config.yaml
vocab_size: 3762
hidden_act: "gelu"
norm_eps: 1e-05
rope_fraction: 0.25
attn_scale: 0.177
tie_word_embeddings: false
parallel_block: true
init_std_qkv: 0.0366
init_std_o: 0.0
init_std_up: 0.0366
beta1: 0.95
weight_decay: 0.044
final_lr_fraction: 0.05
max_seq_len: 768
max_steps: 11052
Each number is 128 + 24 x the weight over its row's rms, rounded and kept within 0 to 255. Layers, rows and columns count from 0. Numbers have three digits each. The size before them is the row's rms in percent of the matrix's.

# up: layer 5 MLP up, 640x160, rms 0.151, rows 132-169, columns 80-159
# down: layer 5 MLP down (transposed), 640x160, rms 0.163, rows 132-169, columns 80-159
up132 110:117175163127055107133116115149150131101159092149126124108167118143117127122131107148120123162108153107122109099106162137201098154152175150111152145162102168142158138159168124139174144129127137111098153132098135123101093119074150155111143100
down132 109:144129135125164115132115143105125135151127146077157128174134120098157148162110159097145113122123122139150146162144099080063173121120116155141112117104160103096074114112122127113072185142143145136169130173089127137134122141150151142149130119
up133 118:157140142154089123115121158114156122087105109132107072140116128165108119144152101090159124095137113178145138101157124145086124143161147123080109137098103123146114122170128153089137138121126110150101151147154140120108167123140143116099144114
down133 114:083122140124139120153142079118090155134160110105139157119129128089099144124129165109084133134143086095122113147089107134146215138151103095134104147147141091113178134134132136166152138137125115142144132148144122121095137151114129168161120125
up134 113:152139116145106138125121120147155111118155084139113137108096130152129111140178122125107130140144152130111143122159109145108139125160163073096120111159103073153181150161115149083138137100187117129153113102109116127141111143158128152125108107
down134 108:116132109155154102146157150081155136094111133133131150130164109155145164136109119117087135160096133105170118165142108132106146135135117145158160091115139118103100130117102123152158148158091105137150147119145135147119165117151196103118156116
up135 088:107146129100129135130076146157113131148128131141138102126105065143111096123110118145164108152128151156147111093142140142139129153129140109147104106117127113137090120137105156132116149131147127139151131125162095080089149194167151162151099147
down135 089:126086111112145158097143125111107129071137084150132111140163127129104154121154135136122057094095138165101158158121120098146128122146129150173131108123114130126111119122112157131165100113138132125140118128076174162096111130130141141126125102
up136 125:137085128141112145150148131133145075102120159137130109142131124120140114134094093166140145125133105092116125101138123109128145126113150164092115126123139110145160136113114132079140157152111103195107102117109104138152154119164098148156120163
down136 122:121133086124095136138080157114076147134084124130100114103146124143130138151149132092143144171154099122150137119101090161124101157111140137171098136137109116143106107109125110154145123132168109182163150130134109123128098097077141135100121089
up137 107:118142096120086120173133168122137090143130164161104159171163114088105114179148135109169133110146077099104164122122107120143145118155136140133133074144136098150149155137099132146103187156082094118138087131140101131126117156104114165162142132
down137 100:141138101138132174122145084149158167109138119165155099116103131131152094119117134148091133112123139121146116165120067123111135124109092134101110160137149165132100119130146146143147094108156136135146107122098114164134099123085129122145119107
up138 114:178132143136103132122135121164147120127136145158095144148124076096124166101143174096114136121109115126110148141116131136172170131145126132094117105161149139108151075145106145083097110119132109108106122118173112147106179128136142126139113126
down138 118:150120133159105097162159101109108126147115156137139122111136129115155110141139161135064130107088117123098093146130146144134106139139113144128130106125099098139154114119130147133115162141102109118150148136235145129086126124118135138115122130
up139 103:103128164097149121148091123093145142137117155144143135117162113112154115112168149164101135095109130092162142121137140142093146116131154149142122087114120175158124098167121137139088135101095129143145167155141141083145121127117116127130110092
down139 102:138103092114153143110167131132094104118082131101145135126124102131135138127095127175196143131141137124138108137135097163149119127123085108136147142099140103129099165155154146156142141110170126136118125059136106131115098094123115127162128171
up140 100:125150113139155133097145122125117120138124154121090109125135107158136183127112084129122097099118152127156122132144110124146131098124133152159148153126125163114095112162118149070145154145118096166098074101145121077133145079121127103080158182
down140 099:112159129108092132131169134105104122115083128093111148139127100104138144189094093131152158145131126108170115160107148123154147118135136139145151102144132146110162118168110121126110121131142103080101126184088175155116113093085129105135127084
up141 094:110118148122074114132139141129150080123136143138147122156126096161163121115139130159140143080134121128145130145134146138132129119154126100107100140102171146104166135142123112172114155088130105158160156126119125097123136123138115134096068150
down141 094:105107111131097110149146175120119151140149111119115153117117098085102108136134119088141090128141119101125144124158163066115135146107121115138151093185169125120149128129138117136170117178126080126089169121113095129123128133138140131128102070
up142 091:101143149139092092125080131158130138125148102181148116114127131135136112155164153146131142111119117114116128115150139105150119153150097127086163098149143136158099122170149133127084115103109130166115140109113130081146118170092141169148145056
down142 094:127188141134154176137110135088096131098158123120140103141110140096123159154108118144165099143118176126134157112149117158102135106150158136126112166092136159103142153074136163107103156149141120121108143099151152118126115118133099142094147164
up143 111:128121099174129089144121153133154136085107106122118121119169159133178104088147146163120157123133128141118153101148076117097086136108095154151176098153147096146109139099106155142138143121129100161116169122123135117158131129139112139139112071
down143 114:165118127157108094092128144118065139128150124113169131107132134112120153075108118141101151092128135085115110111110147165118142151163130118126085135124118141122153138167063099145137135141172141146150120091075151142093167141148127123123123136
up144 146:141133098165109122161151135115121129178121102132153115147117121115117132162080106168127141110105119064094127164129093156150151153154133140133144119109154152121118134136119111139203134117119111090128129146135111131096136117132123159158097086
down144 145:135107120164131143077130169134101112084134128126133151161123113163115123115102140138133145104133100116059065135115104132112097118129100147110131168158112101130156101106080161105134115121135147108182153142106123104121156110142140137140117116
up145 131:147133139162130114176150147115131118126139160130121089137132091107155106108127126123142137100102078120084125149134144121138130137190133163136122147152116142097144112154116177139113119127110098119101094124196147115082147133146123153177101115
down145 133:171121106151135104130155127116155108103110118127146128096125127110154096109137169143098123140122130136097130144142126140156130125139140147098075129106123102133144104104136132129136128187142095124118123136255116113081161128126154146115119126
up146 108:173130176121128120103126098151092178115108133158136179133131160111122109102128137148104175092105147158117148115134154107151120130139083102086152162145132128100142118143158183132119116137182107154128151106130149098071063162135125124124155091
down146 096:143119077140102108173150123140122098126115124082133111162137111117132142172130117077084114105146148125117069133151110108084148095123165133206140127102149144108135133140125083131137140147072110096101101139160133136149156110122132092176167166
up147 099:070099126120176103109109152156099122144122182120094079093116124168125155172112120124118115125124119137132091128166129149124122134144108144162122111125127125106144132149102156122136121127157167119145120201127110108111140127140114110128109132
down147 105:171172107128121126128115118124129153139130102102138151105148136133128094131152156122143089115141117099143141081138151140160149100145139146105135120126134117097154104104167116098126121111099153105099124134175125089168161138117132145107143137
up148 030:159120127153129125118117143135135180134123142151110085132127124144137145095132119145162147130139125100091108124119128148148126133146190140109138155153111138119116103106110053130144157121085130136105133117169119128103179126120132092117117141
down148 028:129118125149099115113105182141119161114127146118115092124179122148146134127135135132146107128139105125119101110121111156157139107147148127113136126145121149132137117136148074126152150109088092143115137119067105136087196129160142104127109122
up149 118:159088130126101144102127166106144109137137181117137140113110148172144122098115117159144112175152119091154105154140103130078098126146129116091119145134082156143086122110073108144112132134181126095122112116093132095139149143127141076152129125
down149 108:134174104115119131158115119147127146132135098139134108131156128057145113163113147111163131076117115168142127111133106124122146089137117152135120173155150101122114113106170131125118125120130154174185109117153149175157135140098173122150115128
up150 115:097143153122108141139111124136129125152152109130097148155142112130125135127134088143149136168134119112114106146161150168081137149115140132135153165123139182152165092167138123108133128108145103127117114143114143134104128100136142168119093125
down150 112:164089117088156125159106111156134117131102107137129090153124112168124159174074119106139132073144134160155149108144150091128107108057140139147111144106155113130110098117101151127151132143109119147150100116144128183153120132101143110124132124
up151 108:127152106100137082085138157146116139084138120148098108104096116120130118127184138150129142111107112170120104131120123108152136099115066115146121130139095143138135103140111084153091125137112108149136155104120130142095157149116204126157139151
down151 107:110089131097173116118100148133157118175102093176124127114154120154105137116140168122093133154129158133111155105161194123133106122149142104088115147190166096132155105127136204118158158148098104120135111115165142127128103110170111094094095121
up152 101:137114167108132130150111118148138154126119129158105089117095109116135082128126143122125166111137160098121129134117141137085145115124115117116117160137144111120105116152124102114113139057192066125126182089128114128096122182117163137189119087
down152 097:122133116126166099163134109116114147119127113114097185114134126184158128152143129107099122151162146139140173149180098092139109113085130110119118128113118136112095162112143139135167118129075076123128135162106140157105155109087116139112122101
up153 112:143130106135123182115110174141121109113117159156128126132138119065082109134137128108140137133163105173101140128122110153095154137140138136089188144144121120131139144119146114157179120120119210053141133179124115085140114121162110115101126153
down153 102:127146142131084123085142113134116111211140082110139120152135133156113133120072157109118170124089155093138187122134109153149139149143164100119105090087109104147140152114086114124113151087123113132157113109133161130116117111098099112145112102
up154 114:131164109098114138148133160089103104139110120070116137129144139134151094122093127134120146121112121121085135173113099121104122148153128125104128125102149167147108121149117121149127155173143140116103184129107105137109165133089124085120127130
down154 122:134114116130132158139137120151122135076086132160092136145123117127107112121139123109095122127161117152125136089120164111143126171121133100148114114157122137165152126128090151124125115132136061183099129130129108107136152118110125125139157128
up155 096:162097128124138124133110132119121161102147167153131093131127148108112102130137107142099118110131148138092131127140152150129103111078128117163150104101111129118106100121117109078090145111130108133145176157148119124059135119108168076149120134
down155 095:155123129160132130096119151130114122123137152096137144138117110106171089157169108130153123134143113119113133129096111154134128135155119157084109112117161128126133149113184142162132167125113121135100134107089139171171091135135110140187107122
up156 091:114121100111147156140152148110157109117097063142116146110083117143165126115138102130123149151136117169120135150103137131117130116144165117145084094148144151122138145123178139102190130113140065123109148114152140120125154166169162108118115148
down156 095:147139119112132150115156164147145110157113122136128162128128125126139094105154114142125109115131090162124111151094126108090139134156110122102096128131157082089116134162120129128116066145124117102102161102096112143166125170100062097116100155
up157 079:152154147111126138127150158128172121099087137149109153144155129143119135116115125076082104165129096111079126156120124115086094194158155133099129133151147113130147111141127130157131142102146158114140119090138103133105086136109170136118117120
down157 083:097145153122158113114152126143134173124113136120123146110084140145152089144155095148130140093127169130121096119101161151151094135115104105135141154099200163101099151135158106084118152139111112132154114118080110139149121114117116086110149155
up158 098:098089129140154087169124147148176134120128131117133108119097139136137101153144147125171131111136137108109129126154146139128116147135155100128134139159111129102131139096124117107134157117117101120116125137133122145121152106166087167163088098
down158 099:135122125111104140123121133121113134147104121143124113128124108087137124154160149163151103161145138150134136140120087131174122162126130100125114093105145109113118140114119136126115126125115121139094130083145112074108117184114115150150143121
up159 106:098127084112170183067136124080122154077121113144165127117137125149148129102113179168107091124177125116120115138065140128149151123126130090132115111130088143134150123125137112132137128128100149166137124118114108095110114148096093145106086158
down159 096:157102158145120143189178153172123137139118091129076104137115147134149141141110129135142136143137136145158168100127153123156111132153118144122153119117134159113117123147180140111116118129097117099104148147153152104120108109127131092172144071
up160 103:133138174093122137115091110154108101105133098134132078126189135123123087119099162114106123166141116153111099156134130133108145144164152153121136138100126103144130102112138143134083137078136197138124132070157101108130137128114141166150109145
down160 110:153120139132103110126163129168166118116147131089126118153138112139173078144142111127148127106126128112098098081165109104119080122133098110102107110146124134118141184121085164185172122114181136134124143156129157134128128111154139130191111099
up161 107:128151149109076109139132143161143124152158145112087084166098137094126130126140127146140159166121094081113112093112136133098143143177151145146154168098131105145124109147107127141137144127148090112102118136119125141146137127171131106125127126
down161 118:150112137132120149139149150123122138122124114138108114146112153101100125180137124148159142128119118104158126121175172120112123126199146115116178135121117142136151126136131131149167095129132172142118139132152107125112119135133111121074192127
up162 087:060145142160151125119122177132151125146111132144155105155114118187112098144106188171144123110106096115131172116112152133101137108157144114085125195118125153129124108132110117098150154123122149110156122115133094104104158129100137117101143113
down162 090:087120113146173111149165147110126126090130112114129093095150116100155113110120128132111135101179114144142195074107159124165137101115116136145109173153088107131123169143140071158115097117097136104147134137101081154131141120085118145102142121
up163 103:128145142137186119123122097106140102157127089131114161085163105145120152118090102120121165117131146101151150107127105117133114153094122136114141122111107148144145148113153115122186107156113130090128154100127142119148083097106167131135101165
down163 106:133141119128117103185122152121137127105123107105151168096096119116115150129093127123115150129143163064129116168125098105165087100123086121105121100176191096161121116143100147128108117170104142159159131153161133127104106119178129119127145144
up164 100:104101130135167132138142132171161198140112120177092094135147097130143170129099111137128107158153101120148111074132156136135117113131101200085122111128082124137148094141120100118097132129102122143117096162138147159101111121097114102133140141
down164 098:140123150108096141127144129113112089117132145114161156137123116162129111140129121143119152087118103118137140146143090118150164127123159081135114140159157141115109157099096144138171149108133101151122095126136133109125137097114145157110090103
up165 093:105168083159123135118105150112141135107146107153099112089201156101114159137150167095086123088107144103094110119136098103127108182149150154096116127101162120176109131082122121138104136140147160115118180116119115141151116129160133132158146144
down165 089:113118091128081080107115110103098127135078107119113151103118140145102109148121114184110151122163155153133142171114121151096153128132133088150140124130102131127138167125074131132139114114150136154110142095107148157125201147128134143149110158
up166 106:113121129128106149126077146149130136125122117142110103110167103152121074123126184128162137141152094085104109098170122122120129133146147103111133156107146137105151154150109154093090155151108137159171142095110122123112155088085158118106168103
down166 105:121124112119109105137146110139098136082094148083125160136102108120116120129153126133156099131073118121177125158139144109105105176134094156160103127158123131149114108104121146167133132142153135159118111152158089126140129139170132116112154153
up167 095:115101129140120120124135111140181149152092178120129115129102114116140135116097092160116144096161078126056152132097125087145113133097128119164119120115123121198153112154077092111109111097140135121149139146148114095133146094159154116147104110
down167 094:144132094166137146151100070104127108103165125103119124138159105152133121157105146125117133165142146131147121162128120148133131099118084133141096106134149139101142131067116138114132147123139111157177103140114201118149093149144136153123152117
up168 055:103146100147128103093125143099161127168098161124150168126140154153129108078179110121108089129152130155099123137109124098128150177126124133104160138147121109143108129120115101084133120142141141168151131165117110108088156140104148095134119178
down168 052:176123130127087118143113141129121123117135138112059112090110129128111092103121177132122109123136118119110109117141154119137092181089129139126128088167156124138137158169151137140145142136113101139182133123072116100156161131142167091129132125
up169 114:170113141095091084152110150143128173118146128135141158113159101138116086152087087150087096143151154104104114093088126107091101131142125131093177115113134130128133088126138155145175158135116149119133114121164115126122154127144146108103125113
down169 108:127138156134145146113134155116101143152166147105129081131171128131153183123129153093169159118113147129137099118164160120152075114120114095155137153137109134110115166119120169128086108121162127126136142123126141127162137130107124103093152119